Weights of a small transformer language model.
Size: width 512, MLP 2560 PolyReLU, vocabulary 8839, 78.1M parameters.
Training: a variant of Muon for these matrices, 494M tokens, 8409 steps.
Each number is 128 + 32 x the weight over its row's rms, rounded and kept within 0 to 255. Layers, rows and columns count from 0. Numbers have three digits each. The size before them is the row's rms in percent of the matrix's.

# o: layer 7 attention output (transposed), 768x512, rms 0.0285, rows 9-43,73-107, columns 384-511
# v: layer 7 attention value, 384x512, rms 0.0229, rows 10-44, columns 384-511
o9 103:123103086100108096052131139098142121152092132118126103109118183130129155155141096124134156103198108151145116127139117135172138173095097098119050155147120135135119109185160177188161078152077135097120141095148153155142115127093131143085076131146101097144199112108085052138078152082133151176152103161122123207152115115148075134145110069114140113142123166073097135107094100100113106113121
o73 111:101124135086127167088157136164144079135149136103136063123140088075120136145134135089120052090173118136131175170121118151126104111126179138096111126129114101121160117136113094107136145101140081118132091101128076103127146134137130108126147081122119097150114132147107180176137151133112107158107080079177147139119153114163136131109062124083099128126138082176127129137154091088165105134129
v10 114:167127170143154142108067099096160162057144138190086111148108147152153078180122124168133137127162107154121073096145097125128153156106131121100134137096111114167090156105159068143066110107151091092125148094157169149093102139136123128098192072183083131123120083191130134114179129093152141129109149162136160111115104120122073164125123181129057102119134152074168112099144146091136140119069
o10 102:086104170092108126098162101152122173120093147085170199173171169082125115095141138047103123093118144137148181169168140119167140137128114140095119140122099115104174106116077189103155200102164167110155142193130125106119144175064128150198220141137169172158182095125103128118110111156107063155162164140130148136116138115191089107122131154176143177141167175178133058126166147105092136133108
o74 113:147113108150144094197106123075088065131108128146155148137123127145127140195104116059164109117158108147160105125124137107173143091109164155148121088146218116129136104109108137177100081102122133103159174168166101177129065085154143173141172074187098090120129184159159164121084141139170108137121151162164144164070204127101145122141119116142097097098159101162084127087198153122130166101136
v11 098:109125120134125075099084088103177179088153077150135146078131165185126129174117100063118153168060134180163116197111069124206171080130124094126087162116143134150154172118121121131091085132107073104179140177130134131142065105111199149119160110119136158140091101162136147118157120144154153198110053100110065109144110088172098103124148135155156073138117078140121201102153083159180126145100
o11 101:106137112152182129152082138128137122058101075166184160154117160068168135177176104159147101181133122103137124081145147163103110169173127159086168128133106205130151120161138115103090118112178166110081102111167171158123135042174092119163091119177032097112176125134140084146121127101137169110175111080186171139071128174139148136115122065077113179092098096126106176110059124170111111147071
o75 105:122076180147111133119134186107141091108174131116101125086198114189190105190099178099101139181146117092126101144101163116159135126168059099165105096152171048118118115125172149166111166132099050109168103158154152164117089164151167177069155138137081108134085118122155110105059194157169096154184133127189109150142137136138110077175143087164104146093134108115137128113121091196119150097120
v12 100:132149102090116106146125111086070147125128115135093089133138153138151176163103106116126106021123151119112122072166133094176122175169114169150078142131150219105138141116216126154110152119149093152144084094122122183082081113095119116143178125162127092064158158177141118174120085091107140091194176096096061160103131128096211126114173159103118132118168147172144137151155116086087061125107
o12 099:087087181090157113079126106173178129088089103138138152114133094126129139133118139172087091149124105097131135189177101095049113107149132187164158128113134106170128114134100146106113163170178055106062138122115127081119092123162113133077120138147107100153117117147169124170081102103087127108088106151106166058158150047090097113127165178165144106193193176135171141111141155142111135163132
o76 110:100137119144115136171145112159109109137101162156040131134115104131163120165081105129097113127141141086153162137114170167107148074141071122126072135139176117141165087127118119170110084121093144126150155174149104190184097144137120123158142174151124096126103080158076127074168116100116103191120131076128073162160131151168127113123131075100116187096138080093180090097154154113107089134088
v13 106:148093120121157108074178121097169153042084125150132125107186124133099142075084070094115143146083098121125115152147105164193158058115119191106157174172086130111123183110229076118163123088123116061074139111207150099124160140131147107134168128167139116141170136171120135125161108045132152146157118080105156090150152096138021106067125131180154126120081148119094137175126114138118124121101
o13 102:084083100118107158133030125153079117131122110130164089139087200089165119138101121098090065115124097170097099141166103138064048163121161126161164141043153110119155106083123148142108116145075168159113129181084066128149139059194118140097163108149124151109126024111176134108192154180119166037113111170162141157096153095186142160177110128114098107146114135167097148123140131163171151121129
o77 111:125133105098145121068089150076118119116112112139162153151098080119136117118107149118160105156178162129094100105102107162093208153151153099111152125153146122087184165115125105085113115160168126155101157124087123093070090138128157119137098101108160112169039148130145077078127135102145119216146140109138106128121154045111125101106145152096184162140143155122140135086111141094108109105142
v14 109:104181152126155141126154138083163142170117117143117064178078141085097094144113151120135089189116143103150171074082151078129116152144119078101187111121094097105145092077085118209134093093145159153089102137108164172113186119048091124041115113133116119093114189086129141109125103114082068112095137137124160114127174108131102207102140122074130118149133146082151045152088121124089070158128
o14 103:128121182137093133075123184086148139104045055151184141066158136138128173103140144108118071119126113091086116100157106167161147070123126095131156162196085095180138140026134163085164109115156047151132132120203139160083052131092125166163145083122126116179131102099127160150152062113125125113156145132122123126116140203065133160115135071121123079147148166090113122071130118087109141178095
o78 111:083140111183112163152168070111148119115183133166181121162175173178130118148106114114140106185170121165135082117140065121129167104184178073117111135180113088139147120118098103089103164115113099143165086115125140125119151143140100117104114106115144079096104075120108136095166127138133102134138118149130123132109123101083137067169111169117090071123118123167128126143091043128125140127161
v15 099:152078147181115134131099177123143150089046160175110081078138101173197142157134137118192146131138108157139117141126102121182141180132138121126081131153168132137056162146115067158141076104148134104163106194102114146114140100107144163168134106105100124110191124160159144107112119203091100203101136155141110137135121147156114173097162089128129118119149197138124137078119122131157179081103
o15 105:086105091100167197105060117134107148129150104125130183109168121177137100129095136096196078127146147130145136116113133137080106184132171133092108104170129069146123180097115116118159105173069106125134098118123147116089107130167151143080100168163104103106115081127117098095099140092144121156109122154165178125154070146146137179093095097156120125097184160116133107159164157144166111110104
o79 108:115154116169089114109109195104162102113165138119112138123177150180083182114104100129129098088105189121072076081117145152201163128127088095117157130106199109121112116133114106152170145092126135112134093148156120102102125131123114097132144087203141092148185151136150095169103112128130096124092120144125149157134118151120141131104144178155151076114095082157120081052203082149171102115184
v16 101:070094115081120103173144167138147158029121108162137203107147122126124168135118137130105231096109099100153135068147127103145133112170155075161143150047143131144144115088180126139156170124065103152156120096085103106141188121120125118143082169131107124144086138083147170157150097109124117125154131150143142136159179162127134131172106140094095114178156127149145159163103085133078124043134
o16 100:159132143116089142186166159151152076122157093157191159144114164074112059115067074128136116151142193109158144122156170110125118150083090133145138157191086144087181132096067110146117092083186106093096111135117075123115122162147126110095096080184131114121175104159182138108113095179131173139113123145145148111091110150136090134086155127119145108169134132121053146123095201136172116175150
o80 110:101148156118088079105112119121123162111054115163095177096133085091101152093098077113101114135129107114198137123188179091101195161175175122128104108115128135130173094121167222152140093136101145094151125112074100130081122149135140079138160217126126143090131069182143121124117146094163133075111129158131130132134123099146147173117104092115101110060152128149151183167071135130132169150162
v17 095:111108113153132117107115101136152079111072138083165127163083173156166045182138106106151064130209125148138120120098107175143096094108066104176158111074126148119110120087120106106131085149160111079166179120128089122115128109129135066170103121096096117153166115129169119177115101085148130123126113142101099128155134118154154139109181117128089127154070090104102125166110136161136168119110
o17 103:097148178131136105195136178123088113106177099176093081130076124194142144127117128113166126049053163119138153058098113159118080117138148219140154132138048145075133136146178136104147103127124123156124129150111120086134112127133177125083139141169127151114166168117177158147140136185058137101101114112143118106094143154114111093152053192092126171162167166122132148164105084150159133064116
o81 108:144093137166096161183105161196106084135135188128124176132108107223099145117195166157111152092139071158170051125132149170123136141107079182080112102119152099094115093183143091107064132131114145156124184187184123104102076138156115173111069145150157138145149106090182163160220073129089174139097146140143131148143098074113093087092186157120139159066125121090155115130174097179123077132087
v18 107:095115117084090069129090185138111093114088110156031113131161164156111148083115088120104163136130083143127122181103128104201107122140117123132126106144145098115135097081152161129114074168140129164149137095110141159213094079090165098114062126077146129113124091037139135126115177146109069137108094057137086159138168124153146103118133111138112131143149140170129166158154090132132140125125
o18 094:074165169109182147110136150171098119116116131194119090125135081129135157073104143068116142116147114150130139102143125217059125158138101110168080127059120140100079136114193085093145129094084107125127090144134107080088126144132112120102184098151125145164139136131153160072183094085133152116073158150165186097121151168103107132176130107141146133129165109161146086167109135138149171114155
o82 112:134134145154162087088146087066127189160093143094140173120144154128164099112081136133154145116093130119170125117171129157086152111119117120171172163096146078145066168132118135189143134145123144170112154127161148087151129136067126070124087138130120115163110141094154158177121133126148109146165163163196150112134164153153147115153113087127134119100073130081147155107168147126117145123187
v19 094:151139176073088097130164181130150123168139128103156185067094124177138115097085126106129155168107086192123098153104159126120140131115106140165082144136141169105164134108191109181101158189098105186087132111072114097151138149179111137100130111116171122152150118160158124105166121155092114150087116142121097119087134107131127150076087208106132092143170144129157049124187160087127161163120
o19 099:102194181082144153126174099133079095057093154128081108127141137093180135222181130156147106103113143068067124159144110127143189150085168100103119133153141107126109178103132128110133175235154049137071123147124151144158155152102101153102106062123117156052159046144142122140122116089111131146100088149099143105162173130178176137155141093093112049152164156065105155099093095106092132131170
o83 109:163115165168105077175163148146119101090183125132145089102107116115137120167102136139105208069085106105179067119111156094143127184141121095136131142122100117140136096162096134080120176175118117151106093152089191090057151115158171125107059105121129145083189098101131102073124106139140138100150102131125105168218158125136103108132157105133131140085106096087097137110119105120121163119144
v20 100:090159183156188099150131163164122148060153166131171054116104122142114128152109123117101100162153114177145166136155145128124126183188154107140173165122108096147180167057175101158093105104093146150114095154095170085132111137158131081142176126090104140096123109140133115091146137135120099123142098122105124131120108158140088073071133086136130137184075116089081121123124136124113142184112
o20 102:142143096082141152131138129162115105203131136123147102130161127087134145106105202138131198145128118149131157177097154090118175139110174150112073104163053170114064114188082094187151099133147096128188120080139141133073117148141038138096086101079120163181125100146054149123109132160114131099074100097097119122060140060110152164141123196150145137156148171107084100094186087147146107138123
o84 104:099149060102147094077157123033116181167132098100110100131120111111110081105135145108144134132156184151116110102144107134167142152086119094083139146071126181090124137149093123129125100175123118121101129168136111164131137155106144119135145125153191102128173177164136135154140096137146164139143145162100189093162067143097101099092085162181123071043142104199125167110158118186160113148129
v21 107:182183156101144143124146085125135150033174071157110191141124116100107156135075113104101112131171104098163130137159081141104196134118160091102144128084154112114197143157125129173115154191128143126139128161087184141064198114187116137130164119124140148116150056180175160163164124097127081075125146148089165127137125145107124134124121159167136102140133180084093121078085115118100119117140
o21 105:156201135152167160117104087087162187181119113204123116129144092131115144091154118123106172132167142068096156125091134115182107153167041185139148095158132104120164088141102142097083119060127105169059118131086109149115150163124080112120125109167135097142126099101093108097115172121116164103099153139180104128149079108106137152180121177087084119056092088107073111154102166105117075119109
o85 109:091127085137165094053116165083115133137143119089157176119147161191114123086098105124161091092150155134150131106108093104129134109161200094125099060162200163189122145063115108122147148117100193126107072132081147071177089134090065124108140183167158063073088120133114141129122156131099048088161117110109135075126150192175202098142144130133176122175130148089092140159143182146148145095192
v22 097:086119106121128170163153107063110145154193124151144139226145079118099135117129049124139142152121131113133138130146074161092123083115137144186109131087098087182187139173128148164133111104103147157108116158097151143081187158077120121139130123135141141121130040087150173075168155142115165130083187093175129106085157112131103094152119074165137108146105160086183099159094145083196135040151
o22 099:120177185146131116147136162163145063180138129076186106133153138159147117117116153085123157193130152119074079131140112129105135077107093147157137129148094170145138089134103098164087161131166171107078105166076185109069144190124133184159105046132161118159112178112164122181122120146110185148117154087077094148181077121101126199185097070142120122108123128127163124118176164130128131101095
o86 108:116108114200129149163100108136114111146140157122179190128181123111102142212160111170142069130157091104125075145124137186110128216104114116122073115092131136107152079101094169068127090153148151079115090139078170128116159141155125180118121110110131089175105111131131144184117088189162118134142107166151138155120143118121150134131109154131116131105147154101174196148156176144113101141131
v23 103:133107090138151097148129101139135119130110136131087096192150095164124151107172155129053133115126101100114132090117179248080136138119094163118095157144140076126128132167095120131095113127128156102147146185077194137023110165087093122193130153149132099106101130106106143076168179118136117117159149116127068160169129096094100180146105137089121161180128195110142156078117101121125103028073
o23 102:123138164134103173099116081128154101116092102084113142147150140069129120152127175149142115124141119144100120120094143082149084149143129135157174125147107165186160158062166167104140153114126169172145171152164116113073126125161145101111104156058131116094171098072061109067189117175095130118161145137109117112126159150161118135107163170174105107122073077128113182138033085170183117071095
o87 112:158089092194127156143168122151116104159138126124154142118125104119155109141137074117142148136136201180113114085160115128141151147158085188159131149141133123189071120143119065088103134169143139158172167143148156088157172178163169209141146096091181069184102131064158119083143165120109137186144137137130103110177132171087143125109165150092094111113170104112140140136102081159124093142100
v24 107:149107130102079144078164089109092088141146106190166178133103069114132157083145145113114180160087094067124162133148157146149140139099103129124186085083168124135077123138119135127128076122108103101126098112163158136160162050143137180152102176176131146160086124213039120093137135145146100121137090122170168155153072167134104131099127173117134162127161144025110142089144133133174093195096
o24 098:068135130117127151151082170130076082084106153094170074175143131171135134082132095124133095169164110132107088153063155118164115152138163063134142096156101187107108098095115121129134113073138127126141126139137155191150099130129085108110160129065126147108121121110136079162126090103126155104120161119056126097109195114131156072112123154130116108194051154131151144162126066173088092135113
o88 107:161108128132192102120127122068143140148157136139099149137135097135123125104128150155122139182132111116172166172147154090089145142131128081124187134149170048173109151090176143139108156103157186124217145139148143133101162133137132173106184049132136114133192139140104120122114081120109177082116123154129125132136113117125101131122114106186171104096177144127165121134126143083144175101106
v25 106:172109191191155113115087108126212050175148135129156141142093121102127104133134107085096140127124127178152131146137107061120095148122142129136142124131149132167104133113133107174138101138154114098151138131078150120145172124129151146078150181153127145087058094069084103115106075110064093110134148110140102109088103193129130110187100154104117194140108122114105147097117075072116131129177
o25 098:140124141116104095155105191177121133185094090159203162112207143159123082092057152105100128184132109164095142138111167116140076125143110090111090127079092077134165158119115168060104149168128100127112136091134137113207152067128098134158136164177151129090115124121144151179167115141179181134127171119125113162113154129153153142163120211108143177081129110118116110110130115157162147146098
o89 106:155141142168080175098118177122125091165125115172133132040155147154095120148174087113128090102089113174151107135143153181152162071180095109155128101131074140170167077126163096134114145065124136108134126118095122137151099141136144185179094116130135174142150109133135106138147121046101199107160117118104120161114124088178111122136170139127177119164131116130124089137143135115113182142199
v26 100:157202097122107176108146129109146149138148200132091130185157129166163148144149101176124086174138136066087144151149070131110122143146126082133117137073167087134037145116092116099066111120137104103127162143180131127101135137151196126139146084123119120182227087235132085086080143091130099082132130150106100149157102118092244167115096134073142144115103071131143173176126145133186100110097
o26 098:168134173125137128145070122077123191127072111142121128077120132091094076102169155179135151115124147109116125149097154111184120147158041127149194165167109103103104109120150089107138151118091146126142123201113053099175143109116109096114144181117157132070063107131148182094141183075149082140103158128146086200142082203152143116119156151119182124064144148142115177169087158067113144125080
o90 106:160138068137052157133146063096116111142124133144140180183076064182108119153156076125155135122133102121070163106135159128117165072173191165112123153128088138122128141133155149139162114134152197120118094152123113109055111135134151175157129154152106055102136150125144119137129103124156138186137147146094117086089184074145091158149110150139150134193129117210166120166148151086144106097113
v27 095:173179129120138125118189043097125120103099127148104121150089132116131079171199142095160124135116150137093167102144156143157131106176134084088136130135156081092159145083128103181076161146133115076110163107156129153100156133178107130078117130101084144109143082159149114144110111091142097104121139144191156094134162107108060125124133155114203103159117213136139077157163104116161182178122
o27 108:073141135081064113148176121116152074167147115111116120138140103151092162113087101146139147067140192091099092141150069158141135113116119076159079120132077132169184158095141127138077107129153140159163152121136171132165163094145163113156115123163104186126229169142148141145055080166108125094110185141116096123107118063121137147131114163109139069099093106133153127154091131165159112142185
o91 107:102042160153135100130111060162120133131143105118109177119149108094132116142155192137150095073095217149175155062124120131081121140119155159123113129162123148088152138169150179145067171102119128094142159122134066080108139185126151106144087122145139112086124104129147168137096164070056099138129108112083124112113165112142120108085151124136098144150044131088140131179129166156110101106096
v28 102:148130179135092049082094094163150162104142153114113161150154118199124092142113114155170146123129140085159143076163095106153175098132124141119110143107161099184147120134154079110138148138163099105199128098112142075151149176094112083150142118079140094108106050141132141141148165125121127104127135135137101122088151141150119140148190117072120098087154177127151179126109133091116125118129
o28 100:144135105145217104108193177107104153155134144163205218061075100128080112169157157131076133082163124119135102118054095186148105120135149115123086087144148112103131124136161136137138119098129104105080117114100151184163122118125107126053109108104083120189153180106108187102100121132108143133156155058176059152074067142125157111106148143130104130139099175120164109102126110108119106141072
o92 105:159156135119105110087153153093119087091113090082111063102095105092187161157108173073144075064150071084128119115146177133157105065127141109155152106111164163119117134098104122088126090134077110113158148135076172148218121129156057193171135132133163117126149128103130078096170146119130189120142084100095150094121109136132125139160095099122172113121112129098135141110125096140175126176138
v29 105:172147132124145105144097134088100075187130100064167123227108110122120126079172124144138131130039098138140168171064140076123146104099141103100145093173121122168138167150103101083125116062183163113140135136136128152116165162157117227130175137147092142114126081149155092143140081217126057156113162197147141139154136088183146160122112118110121136075104172107147144147085099161070159131065
o29 102:130171149108189155148141160089106157077097118112089094110085069167135129114079140111102109109227136084144164108114152125133122134101126152117121168087161170155085122136125154145139200162156090147118136158064072063143127152137144089126143126113145108114142077125134117106033084118065115137128129189183167068186140077091144075119084129141191144122146183149058194131202130068189129140126
o93 109:133112107108096180176129133069143137083120103091152145145098101148152076109161101128159170059182095112110142088156156203127114084171156147168186117079136127146149119184157158121123152099098134073137110144129107109126153119200137148124167089123086110114101132122091191155128174124111120113110169160096189082139079127155151162122152120115096045146148166108084102070116047119109066098136
v30 099:119066123157156147126170177115065127079167115095140103164108138108131129144135143154153092105149162080133171107138116154114079151130133103161117138147131148195156136159096143016203137123072154135163102098156105134115058151137129134201112113166145185143098118204114093109115157145132105165099111065135121065124154127102193173114135154123147139126153160129131123053130102164163153113146
o30 099:073124076099137121121123098151109124076091120177110197156083071114185169110115118163139119124141134140179135124166115162112167194142112149108141159139170128113105093091089142108107150084136156153088104160063103118133111115076142103092131143099103123169145105150178202073184148107141110114148130094102165112099131074159104068130123104177127071158064135080116145144155162164092144155165
o94 110:083155105103078116086136105113165078144137125135152110114087164147124171091118103106083117157110146120137151130086136107174183108152142126154082171121142130141107167154121171106106171131096124165146134135138145098087134129155138112117087115150137094152149109110156098101147120130188131110127185086232136046108100149125127125093099144116137172157160179133190117120097113151125128145105
v31 113:140189136150080104133178122105115097174094143119092153097086152103095094154130106100137106197162186171080092096188090140155177137097168112077083112140144133118115108124104147181034105141132170137141114137111120173140189159125151135115117097200173126170080156212089127107072120176122099197152157168129089113108126120173108114069101151121128088196143182138150123223130135156135149071162
o31 102:138149164141122123130098154191156160123120152142167138121185100101128119094178122084091084107137127101130132132058104154090127080092107125086149136066201111128138141137131092112087173133111136132123093100085108107226101158176119112142082103048161132153071114129160111157200097063118136149126094089079076114154195078068179114168146120102109152120083093123083072126149117124150083163112
o95 112:122147144190177058116152179179142113152129107163111033130147123149148081109122143135154122149124196186134196092134104151124105115069125155108136122125116155165081087075108118116103112106105158091127110173151152116091156132118170094169123134081187110107097211152099163123144106156170112144164135153121117099079109112144076127093126090084105144171104134113139085122125158165131098104185
v32 097:137143173068129126109115112166101169134079092111146136148117157099139098120158103136183201169188099181082173173100150121160141106127144101068156103086082092173102098134153135181088136145118114113102137111179180091145173061103142084161137116149109135142150113169079143157104128169170145137142098131080205107154125171071148165129126152112125146130091118151085093093192083165107175104169
o32 105:114152182132113131104194083108135072146095155137127160135177146099124136179104135131135092059161153145133141119157184104099117168107071081104112164124102100161087107089170099092177158113148122090089145118138119189179130080143126050169142163078129098167150119130173114052155148085139109132130127084100114131127094162138146165128120095185150133118067162102166147127123115131108085113106
o96 108:096134117066133133122103139100133144194167155080130081151059129167114152165138124122120115157051116170090141102112128108112085071102114125094111133154127112094146125049139068173109153130139147114156149115141084131145114134093146088159132103125152125180192093153143135118053136157126152118208086166123065151156131165123130110093065138203180134154079074175164123085156154097113080117184
v33 104:149111124118147177144100135158142132133159150153128154091104128171152112237138142098172102127142118114125117162136134151111094135126106101211114086110136128142168127136220189084149130188183154134128115153108118217070089119138133116100142136099092143166053148091110135123095112121149162073095134126132103153119135167146138179131110086116076139147134087190122150130088131133196146078160
o33 105:116140136143170092172195127134125135130092165073113100136087125140144098137056080119139153144150190152140117122200145092154158176121134142111113135125174137057115110149119125156128120114110086104155104107166106142159113109109156140071057177166167086196174119115136123136129174188076136142127136141084133111144189093117169165151126133115154147142155172147100192069133171095136098079100
o97 107:130142107100091168111106050130067125180113151152132129148128126147162148112103183110143154128120140097151092095098131131185150100117176123178100148097117146108137154174137152111158105105127108121127104157118172121076121151160182124120149137158112094125149121102133156107150147047102106110180137155185096102132108129118150116112119138136123151126129083117134182161132136098090085101140
v34 107:105142158132107130159112096123135104110147134131123122133158167113103105178104098093058168092094123079082174129143185209110123114159136225142135164153109108113154126172173146114129179131124132121144110141131126170122138110099179144141105197136172127097132147120104132130178157139118166143131118105095116110128124167089119091115132131169142135101128081141107143109127132108140188102123
o34 104:103126108159159074110158123148113151078122134135187118134116089089147071112132141086138102142110129164109176156123128179129126136149101168143097132100164094080117074101126081105086137127132124125147109113184110103172148089120162140152150079085110102131152143119136091144106149062144083115187092126174067106132087121146190150132103191116177113076165158101152118121133172141134151130131
o98 117:075128146163139114114203174083102099122198198141158138105130127095097116124164130136192167090167135158151131099088098099110134187143115192095133107182156119116150133113096125156145097167127138148132101086165153167161131109046098128137092208156147103153086142108133181120107084126149143079078123107151129113174181123068068116112141066112138182188095149180162135153115101178133102112118
v35 100:080139141205139097082131094191087182134167193072147082107123105181170072140141117149178120142137126088137147142108067147135054132121102149188115175154093140224085150147143117119170117110143153172112160142096146125119203112150101140187225101084136099143128133179161122110146161087148137153153174153119055148072133125141182153097086107118157069117091092075159155179158117164138104185136
o35 106:149150136065169133128162081083107095189154076139151119120105125134101132117134068104117139113148139167106187154143137115087157153088179159091102123120076134127154169116091157063093169155122122141113137139107150135168170132072156117104071097102137144133128113121209106218178121083060111181146190072164217143184130129129104140141170085077139161150126136126083156082175157109126152110158
o99 105:160144150129092179086098100180119163108156094086121133168182123088090218101174031115181158130090085150166104121122170160148124136090138088109091062141079142139176077101152057131191169136083136071212118097121123117124163090056103149175087155173148159140115155135121110111132149101129104125140156161174090149200133112136163159110088084113154135084114152165107156138071153147082127117118
v36 107:015149119140119149113188078121143063132159095091179086101130105118182178090087082142092108192134104099114160111111130107170139106130080109169121210109120212171136143146077161081132128124141120133158105177119105130061137131145127148141074128196126106123046187116077108147127131096090103223147166085123099129106070143114190108090080153087118134110094157192091091100117154143081125117120
o36 102:088153094119140083129140076107162141172151255186093160183117140148121144107199094124120133144136173155159116194134182116107093133131097089102209096074168139088127101092159119163123127064144126144191104099079100069137164153132106065119125050137127104094163080114150112098126076136173125171125150102096103095130121129102140179101133122105133156122161154095100140172163105094118091149124
o100 112:114130157137164145124162117091157121111111099099114118090152183139176088103108092123067204057119130156105098149169170162165147115100101136141140109131119137136112096113078131087174176109081168152133102197144164115089128119126187216214152077123169136053210045104110145110138130116178120098112089105110170155141199154119089159122142110105158066133139155125127118124129120185098164158131
v37 105:157123149078084145105053084159162089152133138164139100004147105105084153113112130089193055084148152108096113118093134165158104132116125144192129147152095131117121109148128167070154137170120124125111167130153137160142066108156116145112179113066109185091174135152135110120105148131157161118140077102147102151131110092082150144189135106148154088092157123169136176084163187147114107163166
o37 104:118087041204109139063167123041145130131165126134168136170157152107187119077142092179155199154091088158111140093105079140120137096173094171109208178103129131134053162130130118152073162180080119193141105163143049177052145134155178141127133175107130136095144133140130184184133049138155141067119119092130196152123142155118125089101120120072121130086136128174174122137127108133120170161125
o101 108:145085166128150141131132101088164117191170097116152156154136115111108093157185115125144104129196130143104144111111080058098068131127182127129102116175149099154117113183098158113181067146121121196094137138106146128162123166184187117156127122122171089140150119125114153129129187141150139132149152137165168097144157118135109104124074105105084110108139084028106116065097144169087133146075
v38 102:120109149129119136083152170137108137156111093142112183047111091138103103138117152137169147141139156104088179131181085133093133137138114138117116105095160113139067094123186175215089183136094085160097119121153089047096145144075090169169117111121130116168120169079147128143114173073143202113157190186157134121124089103142097126167099154110106113118115103127103119137145118110076136094178
o38 101:084143106132055141179188105137130164119123198141125088128104143160179147120138123072115108179119162145173154132112163110107135105121159133121125127103122123102137153090144087163180093160135162134157136123202133081117124123146098153150130129151134162088119134126134121150156125127096092111104092203113140093127111165098157068115173121131117185073064202038171119105112107105148121124155
o102 100:135157145101056110131155101073082184125118166138086125122114116094119160111110118090118214122158137131146125118149151108167131111108193125135145117144129101174136128100194116165116127118158127116076149102115154117113121135145150136091150151126082127169132112093160173121147120143131171162186165103130134140169161190123158109111086143123187083108133125149122096148101136110133122117138
v39 105:136136205072089167059163092063150096130113137133175130156102135068149068146123134129090058148168158127127141084130088117188165132141153190181135121197104115112135113122180112095117111129130074145128150083128093153150174190115135108136137173115159101128088133042119105122135119102117062115155165146163124142132091113117136121185087092113186151126146095081146127149129135060087148091131
o39 101:182143104173142093101146164132151125145163091142161091110132184168135127131072119113121120125124112106078178153095132139081133077146131052104152097140181133065158141067111073122136069200105159116124114125113111126130112148134159118134076109118109113153103086110164143141051165152124179112131130135095107166201125133151182105201106136121136109133083164098187187155135120106125132142146
o103 110:153128072135157034134083123137106093150096145092153069041097123116138117134104120150088137100106139076136107138152127180177122107143111157183163125116159116127111152119129131090137181048183174150142085101115124089086130103149073195153140147113162186114158156142135142148119121112174120099087118159134058129127171143168093073157101113086111199104142174127143149089160176147093127093111
v40 099:090157092115190074152069088088133069080131173176132070154125069116179092124104124158087087086092114088152133132133180149171119070150125139127187150138151134140055156130151067100129119145206062138117109091181151125156155123140122141121132070152127097109077126119040085136128153144081185089126195126173127144098132144115162122064128106088132102122135112128081107120156105159150163072153
o40 107:153137160125087113152132112131131103191115117154108125110106127147123120145058147101149079127136114143114097128166129122124161174123066148158109102132087163134121137183102087126071105122075157127070160110068176132160123164128170100140204113116072116127174121102210121104122102160119132080131069152120102176110106119151100125143160149113086173115164135118161121167098167169148111112164
o104 110:142120184143152092085109071119111092150127102166117116104054128094101111071153186101162085099114117106124138096109074185118167095087145116103176187158129180110082135078163092139097090065133153138132113135127147124137152114187105132142127090111120106176107141161136156127142163125089113144171145139084157100148105105079167116119159155129083155095100117126099121132145141119193106134098
v41 092:090119083201140125116160117095090113189143091075172148101154093161110151172135103147146159141133138138057143112134113161106120109110094105135110136178166140151137113070157094106089130147137101104126147116156032223142067107086092127117110130082107133115094188084105123160079154162108164109090124089107113070084189168142152083124121082093117043108115129172213144170122095105147099119128
o41 106:135098077067146175160133163123110091148097155160140119124134136126081167142162086064155204123087125114117076101136169130144121151122157114137110114130123170156146110120122142071147162162126111127142136148094204079142157164148126118187146135152134101080114173136128122122110162084142092140125103135122149117177049165185126169175159155138100077200158170122097104121127148181108159169099
o105 109:159103087129140100080097157121093165122076184105164113089140091083172125112067134119120085126119117107137177168115165152146137150116047132123072162145075139126146116184123130155162094191202141131177152129142192106155139118120135104112114103141154133138154119149129151123140086133016089103188101064161134135148175089144112104090102145161143114070198165170079123121091090215143099127096
v42 101:168195105137103153071107162113125153091098129155054178174116090166177160059106097074081072075124137071188087108146107252172158147130159125153106091052113141181170103092105117107134118129102139138122130116133138053130114173115120102123088086154128083132140118064139142146135152102100133158164157182137145120136121145173147107172143148091146127160127157138166103154149150135084121100134
o42 102:101134162107188195085103082131107109131129158094109075144130165100072116106082109117134140126122146163100167124119164100184175144160127122101144104100064135117152123135102185126144125138109169112150172120110107142160165123111112117124180150161115132146163159130139145120145134143056117109107148100099132111119140127072094103089102161104120160154128128164070143162132087157143122168092
o106 109:172091074162147108122128149151156162088133176149167071255116139145119096125086104162188132116118146165148061190090137099090099170119098152163083126124182169137084173171129120166101151116085098140214215111096120137183172133124113129128150143070145178078115178176142122135125117121119140117182170124117124070098082140173198111125139177170112136125155101085038163118126113188089128099107
v43 100:167148107119116152162149140162119100102137098130132104027158150109128160127193117157150114152150156122133133090134138151124158120148204116123110136129131176162122081121112170065119149100121098126096077141122123117100129161126099153107110117108075125125184185209069115118082184133149065068083135167176124181119058040091135127127090144170166108145106170093142151156115135115101076126104
o43 104:114108168143173122112210125065143146104111103135135145120132102127152104130110149111121135092160109156094134149139129029118129148064102130113082115156129153077139132147147166140102103078112103128099105175091127087112135164218133103119115141121115157135173152141111157128086146118117109130133140153060154112120174150105114098126137073175135088150171151144142066124087073122142144062150
o107 112:186194124076125141088162100103092159145049092118097175179149200173083089107146130155133157182106143131113137152169132147108115185155161127124084117145140134098047136226098156099115177133144130125146108145193076146065149147120154037148162137129218167120103146117089153093135186123178114164100121122165113127121134152114141154123161114101110137101124141105096065158133162113168150098159
v44 102:065173076169076102152138083141178127119068137117085147076152184162114135185153102117156119141149109122173083139139113060096153159156094141109058139092103139099127085160181084104104140133127090155065092143147100124108112127132134070091138145085146083085202105181176145180145158104141152165143095150103142117125128120158118118106098177113169105113090138119119121078102110200067073085088